Part of a small language model's weights.
Size: MLP 512 SwiGLU, vocabulary 2048.
Architecture: RMSNorm before each block, no biases in attention or MLP.
Training: a variant of Adam for these matrices, 264M tokens, 5738 steps.
Each number is 128 + 32 x the weight over its row's rms, rounded and kept within 0 to 255. Layers, rows and columns count from 0. The size above them is the row's rms in percent of the matrix's.

# layer 2 attention query, 288x192, rms 0.0519, rows 0-17,32-49,64-81, columns 0-95
size [136  80  77  87  84  85  88  96 119  91  79  88  92  92  87  95  92  91  69  74  78  86  90  90  81  93 101  86  91 102  98 104  92  88  72  75  86 105 111  99 102 109 109  97  95 108  89 101 102 100  88  96 102  96]
[[176 146 169 190 129 129 163 121 116 113 133 165 121 138 141 131 104 140  75 150 175 119 137  82 107  99 159 125  69  60  86 154 123 118 162 120 146 152 183 151 170  97  98  94 180 139 183 132  84 110 182 129  95  89 171 104  97  92 107 118 115 127 176 116 140  87  73 157 123 127  70 143 109 194 120 100  82 126 167 147  82 194 147 105 100  81 105 108 140 136 124 118 102 177  95 127]
 [120 107 126 133 110 156 123 167 159  98 115 155 122 162 149 139 116  96 109 169 135  99 148  86 104 154 130  98  69 125 118 169  93  98 163 191 171 117 186 111 127  88 148 171 174  99 170 103  98 198 130 151 125 201  96 131  60 165 147 129 162 176 121 102 120 162 131 108 138 113 131 165 145 121 143  95 114 135 104  78  72 124 135 117 176 138 120 165 168  91 127 100 145 167 104 113]
 [124 103 113  80 161 164 106  89  75 151  95  65 159 124 132 112 119 125 150  89 128 154 137 122 164 132  97 128 138 162 119 122  84 125  87 142 124  85 109 119  70 162 162 106  73 139 101 180 208 104 107 137 128 144 139 155 157 121 157 102 159  92 114 128 148 171 130 100 119 154 152 137 127 103 143 154 180 143 128 154 136 118 129  93 112 114  79 116  98 120 106 164 142 128 151 128]
 [196  94 177 134 133  59 143 137 149 108 186 155 147 135  88  90 106 123  77 165 159 113 161 100  85 123 121 105  58 100 115 111  96 144 114  96 147 118 181 144 148 125 142 143 203  92 148  68  65 124 148  86 120 132 111 124 122 152  97 123 132 233 144 110 141 171 124 126 119  92 112 126 117 104 144 152 116 130 141 134 146 124 114 128 136 131 130 108 176 100 196  99 118 143 119 134]
 [225 127 135 139 121 128 138 136 100  78 187 166  88 121 126 155 136 124  87 167 169 150 178 133  81 151 119 175 167  85 117 114 150  72 200  67 109 144 105 138 139  71 125 131 139 146 146 105  98 132 168 128  83 140 139 126 110 146 135 139 151 167 126 184 153 129 107 143 126 139  88 137 134 192 158 129  88  55 138 115 118 111  72 103 157 142 192 189 167 108 151 120 104 156 102 141]
 [116  94 143  90 186 112 155 171 164 131 111  89  84 141 141 151  61 196 135 140 127  86 118 102 201  94 183  44 107 185 159 125 133 120 120 183 162 124 150 111 112  91 169 148 130 135  86 142 120  73 103 111 113 102  97 197 160  89 140  80 102 125 143 145 128 112 118 166 119 125 160  61 125  76 134  88 165 169  78 110 125 133 148 221 161 139  67 114  74 202 100  66 112 115 118 107]
 [ 75 107 122 125 144 116 141 137 109 168 107 105 108 116 130 106 143 153 125  99 105 101 120 150 132 153 106  49 111 133  59  97 137 192 100 130 142 123 149 117 148 134 155 183 113 114 144 139 108 123 120 153 165 151  97  84 182 152 169 144 129 130 141 152 100  64 170 120  92  87 153  56  99 101  49 116 145 157 104 103 112 181 157 162  85 113 107 130  82 170 141  79 109 101  71 106]
 [203 131 165 212 141 141 142 168 117 106 136 120 139 116 120 129 115 137 110 119 169 120 144 129 119 136 136 108 129  82  86 145 155  95 171 101 111 148 175 125 144  52  98  88  93 172 154 141 101 128 197 128 102 108 149 132 138 126 158 112 131 116  95 123 149  99  82 176 140 135  94 146 134 186 123 133 115  87 139 182 104 107 110 167 170 159 150 118 151 124 144 109 139 168  99 143]
 [ 80  57 145  56 142 152  79 167 133 155 120  84 137 125 116 144 129  81  97  54  79 111 145 116 125 106  99 121  81 130 147  61  84 162 119 131 151 104  87  67 121 160 134 125 146  72 130 120 148 167  96 139 146 128  89 124 138 152 123 165 124 129 155 184 107 165 162  93 120 131 120 175 128  77 151 124 143 116 122 129 140 113 148 171  81 141 181 160 107 161 131 109 146  97 127  83]
 [156 130 128  57  83 120  86 113 200  84  94 129 143 162  64 198 164 129 133 165 105 142  90 131 139 135 163 168 132 162 153 128 118 127 148 121 104 127  16  91 139 179 187 133  89 131 108  72 161 124  85  88 146 157 150 144 138 137  70 138 132 135 106 109 139 139 163  77 141 167 203 129 113  86 158 126 157 144 103  75 155 122 161 141 168 193 174 163 107 131 109 155 118 111 135 115]
 [109 111  71  77  99 139 178 186 151 104 154 151 108 107 106 144 174 143 166 166 177 148 101  93 133 128 144 116 159 141 169 183 135 146 125 133 183 102 116 126 143 143 205 166  88 201 105  92 139 140 146 103 113 152 104 117 187  61 106  62 151 145 147 128  88 166  85 104 130 176 177 118 101  94 124 116 115 131  90  67 168 144 144  96 122  71  94 141 138 115  95 149  67  89 127 127]
 [120 148 134 175 150 122 192 168 109 196 123 108 131  67 128 125  65 118 121  85 173 140 199 156  79  68  80  81 150  95  92  85 117 147 145 146  74 138 159 126 133 149 110 176  87 112 219 168  69 117 113 137 144 110 119 146 100 107 155 167 115 155 170 136 156 123 141 177 127 133 126 156 133 130 132 164  73 146 165 144  68 132  84 125  93 107 109  37 164 146 140 136 149 105  82 148]
 [112 151 172 158 150 119 123 101 132  80 136  55  99 104  95  89 117 143 109 101 153 148 109 163 125 158 108  76 149  96  47  77 130 113 202 117 127 183 160 143 165 109  81 157  61 145 113  82 112 132 175 101  95 131 110  67 151 163 110 133 142 124 180 159 171 155 121 140 158 112  93 137 115  81 115 146  82  81 130 102 122 145 108 178 183 120 139 136 125 166 153 146  93 155  90 175]
 [130 136  80  97 153 184  91  80  85 136 115 162 133 137 149 211 133 157 197 145 141 163 157 128  94 133 134 235 136 122 158 115 147 101 136 149 191 121  95 155 105 125  68  42 170 102 120 121 121 111 130  85 138 115 122 198  87 129 151 163 111  77  99 129 159 127 127 165  73 120 110 150 173 145  90 139 114 125  93 140 140  99 143  72  89 101 116  43 131 128 145 165 109 108  79 145]
 [119  77 113 103 104  88 129 123 140 139 148  55 129 111 143 159 138  97 156 119 104 154 111 105 109 122 108 121 116 131 162 144  81  54  83 148 155 106 158 137 107 151 119 138  94  86 155  83 120 176 133  94 147  93 146 101 126 167  48  71 153 105 165 160  86 149 114 167  88 146 143 138 187 138 100 139  95 125 130 121 185 191  95 139 163 114  89 124 148 164 125 127 132 113  69 203]
 [109 154 147 193 131 110 184 158 103 191 143 139 158  45 133  96 120 113  87 102 190 145 138  73 143 111 139  59 149 100  65 116 140 143 123 138 120 135 143 194 171 119  78 214 156 133 144 188 135 132 118 126 125 104  75 129 156 102 175 128 172 120 114 193 139 129 131 115 155 112 115  94 102 148 103 131  72 131 134 137 108 184 134 114 133 131 121  89  95 130 177 117 135  96 141 139]
 [158  75 127 139 111  81 104 162 113  74 167 156 169 123  88 143 128 150 114  77 168  79  91 115 139 197 169 126 125  94 147 139  86 176 164 111 142 136 133 160 182 123 125 146 154 140 159  84 117 106 188  77 112 113 166 145 139 144  93  99 107 141 134 164 153 132 152 184 138 136  84  79 115 108 121  98 119  81  99 135  76 164 165 178  64 128 113 131 140 202 122 151 135 102 136  83]
 [ 58  86  99  84 117 166  87 114 139 144  34 127 172  94 160 144 193 127 163 111 111  97 169 144 161 138 118 120 128 148 140 123 145 123 123 157 158 113 127 119 108 180 154 127 146 101  65 188 156 147  60  86 160 130 120 183 155 127 137 130  97 153 116 151  75 157 127 120 115 158 133  88 111  79 170 130 188 183  88 149 132 129 161  95 121 188  97 133  78 139  78 124 138 140 125 113]
 [172 114  95 137 128 108 126  95 106 180 122 131 110 141 100 136 133 157 149 123  89 211 150 123 127 112 140 130 206 176 201  75 181 127 148  94  70 156 112 111 140 141 126  67 122  71 119 182  88 117 103  97 162 133 160  74 102 156 129 127 174 125 104  94 139 149  69 132  73 146  97  89 185 144 156 193 167 139 142 179 160 103 176 134 109 110 120  92  89 142 105 135 150  91 101 138]
 [132 129  62 134 134 108 106 148 123 186 120 110 152 103 112  82  96 114 119 114 150 133 142  88  45  82 120  64 147 120 118  75 155 143 150  94 110 161 136  90  89 133 143  77 167 108 158 159 126 159 167 136 124  79 140 140 169 168  73 125 174 143 125 149 119 145  84 108  78 137  56 119 122  97 116 160  43 107 141 131 180 125 115 180  94 110 183 121 105 145 115 141  93 163  93 201]
 [ 84 164 121 121 114 149 142 137 123 140 134 125  76 104 140 137 114 146 117  90  97  83 170 105 131 102  80 143 141  62 146 117  96 145 162  68 148 120 126 106 130 103 113 159 123 109 152 101 174 139  71 219 161 126 167  84 174 109 116 203  95  87  92 161  87  85 143 116 147 162 146 167 158 111 152  90 161 207 133 123 121 148 133 131 162 116  87 129 129  74 139 105 161 108 184  32]
 [112  82  76 134  79 133  68 126 119  96 136 120  53 154 130 107 120  98 106 135 159 159 114 108  50 128 227  51 142 162  93 141  92 147 110 183  75 155 158 164 139 144 112 140 102 148 116 131  82  90 131 133 124 145 148 125 158 128 128 145 119 137 162 119 182 148 136  85  93 117 124 105 133 120 145  92 106 123 109 161 167 142 159 146 130 120 142 103  79 107 109 105 106 140  76 116]
 [131 117 124 149  98 144 129 120 137 142 167 160 173 127 121 181 150 105 102  86 125 116 119 103 114 126 173  75 177  86  90 168 164 102 143  76 115 162 131 116 161  92 162 100 137  91 143 165 114 181 153  88 102  83 158 139 138 119 152 106 156  79  69 127 178 170  98 113 127 124 118  88  84 156  99 156  91  76 120  73 157 112 135 220 108 154 193 125 143 126 123  87 140 110 113 137]
 [139 170 133 115 166  93 151 146 136 145 118  91  92 103 159 136 137 182 153 176 107 133 137 168 206 132 128 144 104 162 155 199 149 111 141 151 121 187 123 108 125  96 168 142 125 155 135 145  72 102  42 111  95  79 156 170 143  63 152 105 149 152 105 100  88 104 110 128 128  85 117 171 137 159 160 156  88 152 129 142 134 136 112  86 132 136 124  84 125 125 152 134 136 181 126 150]
 [125 107 139 134 121 135 128 173 148 127 172 119 101 100 105 143 121 172 112 134  88 117  92 135  61 131 113 137 139  77 135  70 139 118 176  81  89 127 103  97 161 136 160 135 164 156 102 134 126 132 152 158 165 132  91  39 184 105 105 149 155 120 133 117 108 111 101  41 109 129 132 111 162  88  75  94 110  91  77  65  92 196 101 188 143 159  88 151 145  75  99 166 138 114 129  54]
 [177 141 151 197 180  73  95 151 135 115 117 144 135 113 147 180 150 163 118 146 107 104 139 154 236 155 121 151 168  60 106 119 131 112 158 105 119 159 123  88 178  86 147 135 151 113  50 149  72 128 188 115  86 127 105 148  86  65 132 139 138 115  90  98 112 144 111 143 105 121 139 114 127 165 152 109 149  88  49  60 123 148  99 174 168 184 169 182 135 204 151 104 134 110 157 153]
 [ 98 109 115  90 118 173  58 134 100 187 160  73 116 145 160 119  89 151 110  99 161  85 115 144 107  78 146 131 126 130  55 103 104 129 169 115 153  97 110 165 144 161  90 131 169  95 130 119 140  62  76 133 148  79 133 109 177 138  74 208 119  95 140 145 166 174 128 104  43  87 109 188 145 119  97 159 167 147 147 129 162 120 165 174 109 135 122 122  92 190 107 110 150 136 166 117]
 [111 156 126 121 108 142 167  91 179 141 162  77 171 112 105 188 123 122 181 114  93  99 150  70 125 151 178 167  96 147 133 138 181 139  84 149 137  77  49 152 111 147  51 149 125 144 103 112 172 128  59  74 106 125 128  91 135 158  83 109  89 141  69 109 118 110 148 101 159 179  97 134 132 131 166 167 173 133 128 163 141 134  74  84 107 122 136 100 108  63 117 167 154 140  98 137]
 [128 143  84 152 187 133 143 193 102 105 159 127 139 165 170 156 124 125 222 129  93  97 116  88 161 140  99 151 105 153 142 137 227 147 100 143 128 161 156  83 103 131 151 139  91 134 113 121 155 135  77  76 146 131  79 159 156 143  97  48 137 162  89 112  73  78 125 150 179 138 130  98  94  87 179 175 114  83 110  97  90 148 134  98 115 103 116  95 101  72 168 114 115 116 132 106]
 [ 95  94 101 154 152 146 129 170 119 192  92 140  75 113 124 106 114  96 100 113 158 145  72  87 118 131 117  82 158 105  59 135  98 123 158 171 134 139 192  86 141 101 152 167 151 113 181 153  81 119 104 136 155 106  94 166 173  72 116 147 112 154 148 194 217 150 122 146 121 131 114 111 151 110 146 149  89 128  99 107  92 149 157 155 189 131 119 118 147 160 128 115  98 102 159 135]
 [136  46  90  72  95 136 154 110 168 120 143 149 155 127  93 124 138 115 135 141  98 121  89 125 114 196 103 106 107 145 113  87 163  91 128 115 141 177 140  98  88  87 147 182 115 118  96  97 123 196 141 137 160 161 114  93 131  74 118 144 150 125 159 112 155 168 101 160 134 181 188 137 116  70 153  74  76 105 137  59 101 104 111 140 204 131 114 119 106 105 120 100 130 126 124 105]
 [166 190 138 125 164 153 134  98 137 125  84 168  79 142 133 138  85 132  96 125 164 123 153 157 172  64 125 147 182 145 116 177 150 125 137 198  85 121 152 143 132 102  54 143 207 133 140 123 119  47 161 125  89  88  99 153  51 124 185 104  65 138  88 144 134 113 149 108 103 155  97  97 128 221 153 131  95 133 178 118 113 124 149 119  84 124 157 118 151 168 135 136 117 144 100 132]
 [ 78  97 113 137  86  66  78 119 155 144 137  46 153  88  96 171 124 144 136 114 122 111 158 167 146 134 174  62 173 163 166  84 130 115 152 133 167 103  92 167  28 143 110 163 123 109 134 154 115 195  53 167 109 105 142 139 101 159 113 128  69 143 144 163 141 151 108 124 175 146 160 146  89 151 154 103 108 185 160 132 161 118 142  82 114 120  49 118 104 112 143 148 120 153 131 130]
 [167  86 106 136 137 150 112 153 104 109 109 229 116 176 155  98  81 168  84 139 159 154 102  93 131  88  52 117 179 151  35 146  48 131  93 100 116 148 148 128 134 102 152 126  78 125 142 115  78 127 148  88 130  96 147 179 150 125 111 128 146 119 143  85 165 156 125  84 106  55 125  84 159 124 100 107 116 107  81 130 148 115 168 142 200 131 137 149 188 212  84 105 139 112 139 117]
 [110  76 156 142 151 106  74 117 110 157 139 140 151 132 130 171  93 160  99 119 147 138 126 130 128 104 156  60 158  77 170 169 116 161  89  95 152 118 112 130 121 128 155  82 157 201 159 158 122 183 140  93  99 158 150  74 161 117 116 156  49 147 133 181 129  95 105 122 139 120 106  97 184 162 109 108  68 117 130 132 112 175 163 130 131 106 157 110 136 210 172 157 127 157  72 192]
 [159 194 127  98 143 125 114 156 105 170 167 141  33 111 129 122 102 144 132 119 137  68 158 169 180  89 145 142 116 104 138 126 135 166 164  92 194 140 106 170 140 151 110 116  70 144 174 148 149 122  92 160 100  82 185 136 210 138 128 145 142 133 134 210 135 106 145 152 120 170  95 114 171  86  97 100 123 121 139 183 132 136 107 100  97 103 126 123 175 122 118  76 110 132 109 147]
 [112 176 120 131 172 115 135 114 129 168 137 102 169 129 158 139 141 144 112  91 176 151 143 166 121 170 109 112 115  96  89 178  73 131  95 136 151 138 123 137  91 107 160 117 115 131  88 202 110 131 118 132 105 102 148  96 111 122 144 145  72  97 165 174 153 154 142 119 141 122 140 141  45 154 106 177 113 139  85 156 189 130 168 101 133 123 105 113 207 180 204 116 149 125 103 129]
 [ 71 160 125 154 114 140  96 139  99 186 120 119 165 168 163 137 121  80 101  55 109 178 196 144  62 197  99 137 101 116 107 130 140  80 101 112 107 135 128  77 132 120 133 132 116 137  69 193 133 114 106 150 147  99  97  81 113 131 182 135 112  45 166 110 143 132 117  80 120 167 163 137 101 114 139 145 149 137 131 146 166 103 142  98 127 144 101 137 141 147 168 171 160 134  90 102]
 [135 106 118 114  98 146  79 150 132  90 127 156 163  65 125 122  89  77  84 185 173 107  79 121 163  78 167 139 120 152 191 104 182 137 159 157 138 144 107 129 210 175  75 126 115 170 157  90 139 156 132  87 128 143 143 159 112 182  52 136  85 172 108 134 102 137 128 119 129 150  75  82 176 132 161 147 113 102  93  79  43 159 117 161  91  78 125 109  74 113 104 109 111 166 146 130]
 [ 73 121 130 101 116 100 150 149  58 185 122 150  99 117 109 126 159 137 144  93 107 130 183 129  85 156  69  66 139 103  91 175  93  80 120 163 162 187 135 109  83  90 149 164 128 119  90 193 127  69 123 169 120 124 125 117 126 108 157 113 143 104 143 146 154  95 121 139 133 168 160 150  22 134  97 131 130 178 130 131 156  81  75  97 118 116 112 148 167 141 120 107 132 194 173 112]
 [180 184 149 112 148  94 134 106  94 146 114  67  87  93 112 131 187 111 139  97 132 142 178 132 161 171 130 119  93  81 139 156 150  95 108 100 126  78 170 157  82 110 157  99 101 127 150 157 115 143 136 120 139 177 187 117 137 104 180 146  77 135  97 103 112 109 110 149 147  93 179 159 129 147  76 194 144 137 137 110 146 116 118 122 140  95 116 134 166 212 153 161 132 133  92 126]
 [115  93 133 148 129 150  87 110 187  78 145 166 143 175 109 157 136 132 148 108 114  80  77 146  89  91 150  79 120 119  89 131  87 163 129 179 101 136 119 119 135 152 127 123 130 120  81  91 154  94 103 179 139 139 120  69 158 125 130  84 136 142 130 167  86 158 171 112 102 132  82 111 139  54 142  97 170 100 150 129 139  92  58 126 124 164 129 159 105  80  97  79  86  88 155  59]
 [ 92  75 159 156  89  79 108 168 158  98 128 119 172 146  78 135 129 127 107 149 129  67  66 143 167 155 110 115 177 141 141 105  92 144 115  89  76 150  90  37 149 138 146 152 116  97 108 133  75 130 117 101 148 103  70 156 163 161  89 126 141 179 136 133  88 167 162 141  88 142 114  84 108 107 179  70 146 124  94 132 114  76  88 160 145 142 155 155  74  58 125  70 148 102 184  85]
 [136 148  88 149 154 189 149 132  95 215 109  86 132 108 110  83  98 117 129  74 145 144 172  80  70 144 138  96 129 139  97 152 144 132 119 142 186 132 138 158 125 110 100 136 131 188 127 160 100 182 139 115 154 129 182 103 152 116 148  88 106 124  84 131 130  98 189 152 142  99 150 127 142 116  86 135 113 102  93 105 112 121 109 114 128 112 162 127 102 217 137 141 159 123 107 131]
 [152  60 142  86 107 117 116 127  87  80 127 151 150 108 135 195  90 110 120  67 132 109 123  89 127 126 145 128  91 169 113  65  99 116 132 133 137 101 140 100 179 146 111 148 146 123 109  76 124 183 116 170 147 105 100 122 132 137 130 102 114 147 146 134 121 129 116 148 108 184  97 103 156  46 173  61 124  87 165 123 120  69 126 142  75 140 110 155  54 116 132 114 116 164 167 144]
 [135 139 160 108 109 108  71 134 148  84 160 129 121 181  42 128  87 146  87 148 119  66  84 158 131 121 170 137 118 141 187 122  92 205 164 130 114 133 107 116 143 115 108 105 104 111 140  58 116 103 108 105 159 127  56 157 118 159  46 161 127 149 114 136 111 182 147  95  92 135  91 111 142  91 217  86 136 158 136 125 105 172 117 174 112 158 130 148 152  93  81  94 129 113 173  66]
 [141 131 157 166 126  89  97 168 119 160 165 170 138  91 139 138  91 175 135 196 137 148 107 132 130 107 187  91 144 149 170 205 165 142 141 116 172 127  79  65 120 128 184 128 125 151 137 109 153 150 100 147 117 136 151 126 141  55 184 114 164 118 108  66  99 188 128  89  51 135 141 111 105 152  92 173 129 133 138 135  82 208 100 151  86  88  45 172 180  95  66  87 148  92 127 106]
 [109 148 102 177 136 166 129 151  70 240 147  88 139  63 162 118 142  92 149  92 129 125 144 115 132 126 101  76 109 102 124 161 177 110 155 116 157  86 196 121 110 146 166 184 114 131 142 181  98 164 114 164 163  67 147  85 123 110 162 119 150  87 131 183 175 132 118 138 136 145 195 120 171 138  73 144  99 175 162 116 128 150 169 129  70  96 124 102 139 159 118 173 160 132 112 169]
 [106 150 161 159 158 132 137 116 155 136 159 115 101 110 145  79 129 107 102 122 100 146 106 109  84  99 116  80 104  95  64 116 115  99 145  89 175 147 130 127 119 179 117  67 166 143 135 103 150 136 157 129 124 109  89  70 126 139 138 107 136  88 127 135 163  98 160 130 164 155  65 146 128 115 112 153  98 146 193  85  93 122 125 139 100 106 169  88 196 122 116 107 133 131 127  93]
 [116 149 142  26 138  95 112 132 104 153 150 109 127 134 106 134 171 161 158 139 117  84 149 121 132  81 187 138 120 140 106 172 166 149  91 104 190 131 114  76 119 109  86  77 128  61 151  79 127 106  87 156 141 113 119 141  81 128  94 180  79 134 101 125 164 177 143 104 154 112 119 150 207 143 107 106  99 113 138 120 129 155 136 120 144 159 136 120 104 190  87  92 136 114  83 167]
 [172 120 151 113 185  91 197 100  70 137 140  97 102 143 141 159 146 159 151  97 106 130 138 118 153 146 106 152  98 125 148 161  93  54  55 154  98 150 106 139 123 131 117 106  96 158 168 132  87 160 172 113 169 145 175  94 192 142 102 178 102 186 114 124 129 102 104 112 140 103  59 145 114  81 116 146 149 108 155 169 173 162 107 125 107 146  74 127 158 145 141 103 124 132 105 164]
 [ 52 149 113 212 131  96 116 121 135 192 184 165 180  92 124 104 121 128 111 123 148  89 167 114  50 129 104  90 129  72  83 104 120 115 110  75 146 155 154 130 126 140 128 191 113 153 143 169 107 150 154 140 102 146 101  83 130 154 142 105 170  96 154 158 215 115 144 112 125 164 155 158  95  73 114 182 112 152 107 133 153 123 122 132 159 105 161 129 151 147  72 133 175 141 136 160]
 [149 147  63 152 186  97 132 115  72 124 128 135 142 146 155 131 144 116 105 121 114 186 201 128  98 162 100 114  62  42 106 102  99 144  93 119 133 170 116 135 112 133 180 105 109 108 113 198 145 136  90  97 122 117 123 148  88 132 128 133  91  98 149  98 146 132 115 141 119 108 123 148 105 128 138 126 119 142 136 150 181  71 144 135 104 120 125 103 151 148 148 207 113 113 145 113]
 [111 109 139 113  78 118 116 125 152  98 141 115 201 114  96 139 113  97 129 156 113 102 121 142 164  82  86 159 158 135 179  67 141 164 102 145 113 139  93 120 163 158 150 153 175 173 107 100 180 176  70 108 116 136  75 202 130 118 106  95 133 178 121 146 102 106 126  88  97 136  99 116 179 101 165  93 149 155 128 120  57 161 115 154 102  77 146  96  72 102 120 169  76 122 153 111]]
# layer 2 attention key, 96x192, rms 0.0509, rows 0-17, columns 0-95
size [ 73  86  82  77  90  91  91  80  78 101 120 128 108  97  86  93 102  75]
[[149 162 123 153  68  81 160  93 185 112 142 173 127  70 155  88 120  97 167 112  99 162 137 207 167 176  70 132 143 133 153 151 113  85 113 139 114 175 169 136 160 164 132 116 146 136 104 181 115 140 133 136 129 134 156 129 121 101 168 138 101 109 163 106 108 127 161 161 119 162 100  85 105 110 112 138 134 174  67 148 147 104  88 174 168 141 146 129 151  88 141  80 125 129 116  99]
 [193 117 166 150 122 143 145  72  72 140 100 150 120 166 144  71  94 136  73 151 156 189 120 159 137 104 111  74 102  61  82 108 139 165 153 129 156 165 105 170 156 123 117 165 161 151 109  94 145  80 193 159 115  91 182 100 145  89 119 114 101 112 122 100 111  93  95 168 162 133  83 123 146 168  53 156  78 130 136 110 131 162 159  87  89 105 113  82 173 133 122 118  96 109 121 140]
 [ 75  96  77 114 114 111 133 107 172 112 157 133 179 139  99 139 134 105 168 115  94  94 143 142 130 127  89  77 128 160 176 111 107 132  64 122  88 144 128 152 113 134  94 157 119  97 120 109 118 163  86 111 204 126  79 138 218 157  99 125 176 115 150 151 121 147 156 106 101 195 164 136  82 111 146 108 102 127 137 155 144 107  77 151 142 172 111 164 103  94 125 130 172 113 151 148]
 [101 133 123 127 141 127 125 132 112 121  69  97  90 146 152 116  84 102 176  98 139 136 137 144 156  98 109 109 130 125  91 101 175  92 213 100 154 107 130 122 163 105 147  94 105 186 160 164 170 108 153 173  80  64 161 180 127  53 137  64 126 157 198 134 194 124  86 156 150 141 119 196 123 124 118 157 127 133 138 106 106 114 136 145  88 128 137 123 157 133  82 104 149 114 116 136]
 [149 133 134 148 177 108 120  88 131 114 108 148  78 126 155 141 127 137 118 136 179 150  88 137  92 103 143 127  65 151 113  91 113  86 183 128 153 136 166  90 118 104 130  71 125 184 195 162  92 147 116 149 136 152 165 139 106 139 193 123  66 108 122 146 119  92 138 137 210  97 132 174 215 131  79 111 116  81 147 137 100 109 191  82 100 148  64 121 138 183 149 166 100  92 131 144]
 [109 107  97 132 103 177 156 218 125 109 182 146 132 145  96  90 126 137 166 122  74  92 111 109 102 153  98 159 142 111 153 197  88 173  95  67  85 186 103 139 140 124 141 194 125 161 117 132 101 190  66 168 155 115 152 101 109 158 147 164 168  98  72 132  72 163 132 102 144 160 167  78 135 131 116 100  88 102 125 131 146 119 135 128 116 136 142 122 203 112 168 143 121 126  86 136]
 [117  90 140 103 110 139  94 160 126 138 136 165 130 147 125  96  88 114 171 110 131  82  92 142 145 120  98  74 152 156 151 154 132 147 133 164 136 130 134 104  79 156 139 163 181  95 133 122 117  92  92  72 169 152 149 126 137 127 153 165 134 161 158 137 123 205 111 177 107 157 145 141  98 105 149 103 178 119 148 155 153  99 105 107 145 186 114 191  90 124  81 104 191 131 121 212]
 [120 117 128 123  99 124 142 112  84  90 120 117  96 108 100  49 126  98 105 194  93 223 103 119 115 172 167 115 144 101 152 139 114 154  96 121 150 143 153 159 138 132 107  94  74 119 129 127 126 170 168 112 139 119 161 116 120 226 195 135 108  91  94 162 128 117  90 157 142 113 122 104 124 149  65 107 116 143  85  93  91 132 166  84 137  95 133 134 171 145 146 151 119  88 125  83]
 [ 93 133 123 108 132 106  69 146 177 104  91 107 174  76 149 208 115 195 129 123  93 114 176  48 154 102  93 111 119  93 152 164 119 158 135 163 203  90  74  74 135 157 148 192 171 108 119 111 151  74  90 165 109 160  98 129 138 110  85 106 122 169 170 141 136 138  87 140 146 141  82 158 137  58 150 112 128 117 164 105 125 110 106 187  86 175 116 127 142  93 120  72 118 119 137 149]
 [127  97  98 135  40 128 114 165 154 115 156 163 173 157  77 151 123 138 132  93 157  91 108 129 143 134 128 134 115  83 150 142 110 152 142  93  96 126 102  57 129 149 115  62 124 113 148  39 150 142  77 133 150 158  78 150 176 153  68 137 154 133  93 114 116 150 184  73 140 128 129 134 155 104 150  70  71 127 135 113  98  96 109 143  88 167  72  64  55  76 152 104 184 153 147  87]
 [169 212 167 123 209 151 145  99  74 124  87 151 137 119 117 124  61  73 139  87 151 178 119 153 153 119 135 133 141 129 122 153  47  98 118 136  92 194 177 154 135 126  83 117 131 102 153 147 109 132 122  70 103 111 107 115  82 141 152 127  73 152 123 157  69 119 119 155 146 140 146  76 113 119 133 135  80 144 129 151 112 155 158 157 131 113 147  88 131 137 195 113 112 122  66 112]
 [199 143 157 141 182 126 119 136  82 125  98 171  88 186 183 146 141 115 114 147 123 150 112 138 134 113 105 131 134 144  95  99  85  96 135 127  98 139 151 140  89  75  83  48 126  85  95 139 100  97 126 133  96  63 167 142 111  80 129 144 165 112 130 110 122  95 134 211 120 113  84 170 124 181 113 180 130 131 188 194 113 135 143 168  93  93 121 148 178 148 167 133  96 151  54 145]
 [114 125 130 103 109 106 119 112 154 102  95 150 141  76  97 143  95 104 112  81 129  85 148 121 134 115 163 121 154  83 136  83  96 106 163  59  34  82  84  66 142 117 148  99 108 149  99  13 166  99 135 137 159 156 104 124 143 157 125 109 122 142 139  79 137 166 161 135  52 134 133 131 127 130 120  60 157 101  70  97 104  81  75 110 152 161 190 194  87 105 111 110 153 139 158  91]
 [115 119 138 106 123 140 130 178 135 163  98 131 150 110 154 111 152 139 127 130  98 119 140 152  86  54 156 158 147 166 108 133 135 105 124 140 191  83  65 122 155 178 105 125 102  84 142 115  70 113  99 136 125 101 105 114 172 169 198 189  90  63 100 120 162  57 144 157 138 165 128 136 114 162 154 175 118 183 167 120 153 146 199  72 157 107 150 104 114 135 114 148  98 108 182 193]
 [146  76 155 140 171 101 130 129 128 105 146  84 134 107 133 159 142 121 126 109 133 135 132 151 109 107 126  88 178 152 138  95 116  78 156  88 139 123 132  65 107 128 110 152 153  62 135 147 130 136  63  72 159  98  70 119  73  91  85  65 137 175  84 150  66 127 107 134 167 142 127 158 123 120 193  66  60 159  88  80 120  65  83 160 106 132 138 144 169 173 158 162 127  72 123 137]
 [122 155 107 122 167 138 127 104  48 181  83 158  88 130 175 100 142 129 102 152 143 176 110 130 123 116 103  97 152 114 121 120  72  91 158 140 121 132  95  99 146 139 120 111 102 126 109 141 138  26  97 131 135  79 128 104 179 118  96 144 100 139 136  90 131 143 156  96  70  74 143 160 124  77 137 148 164 190 113 100 172 116  61 148 142 123 100 122  92 131 133  66 160  67 139 167]
 [144 174 139 163 133 121 175 107 163 137 155 140 116 106 116 122  74 146 124 134 145 109 125 145 128  87 161  93 117 130 108 115 148 150 164 165 146 195 198 124 169  94 115 119 129 134 182 139  90 110 141 160  69 145 164 119 109  94 150 132 116  96 128 108 154 119  93 159 126 137  77  86 158 176  58 161 109 114 182 142 109 165 144 129  74  72  84 142 122 149 169 166 134 171 107 151]
 [126 107 101 116 122 156 125 162 132  77 124  73 159 124 120 125 122 126 140 157  89 138 138  28  91  74 181 141 162  95 118 177 194  89  94  85 105 120 162 131  71 134 143  56 152  84 112 143 122 122 136 147 130 139 108  43 126 123  42 158 136 133 137 166 148 148 136 108  90 169  99 122 111 150 151 175 110  56 102  70 139  91 119 109 116  79 130 147 127 159  99 132 139 130 101 146]]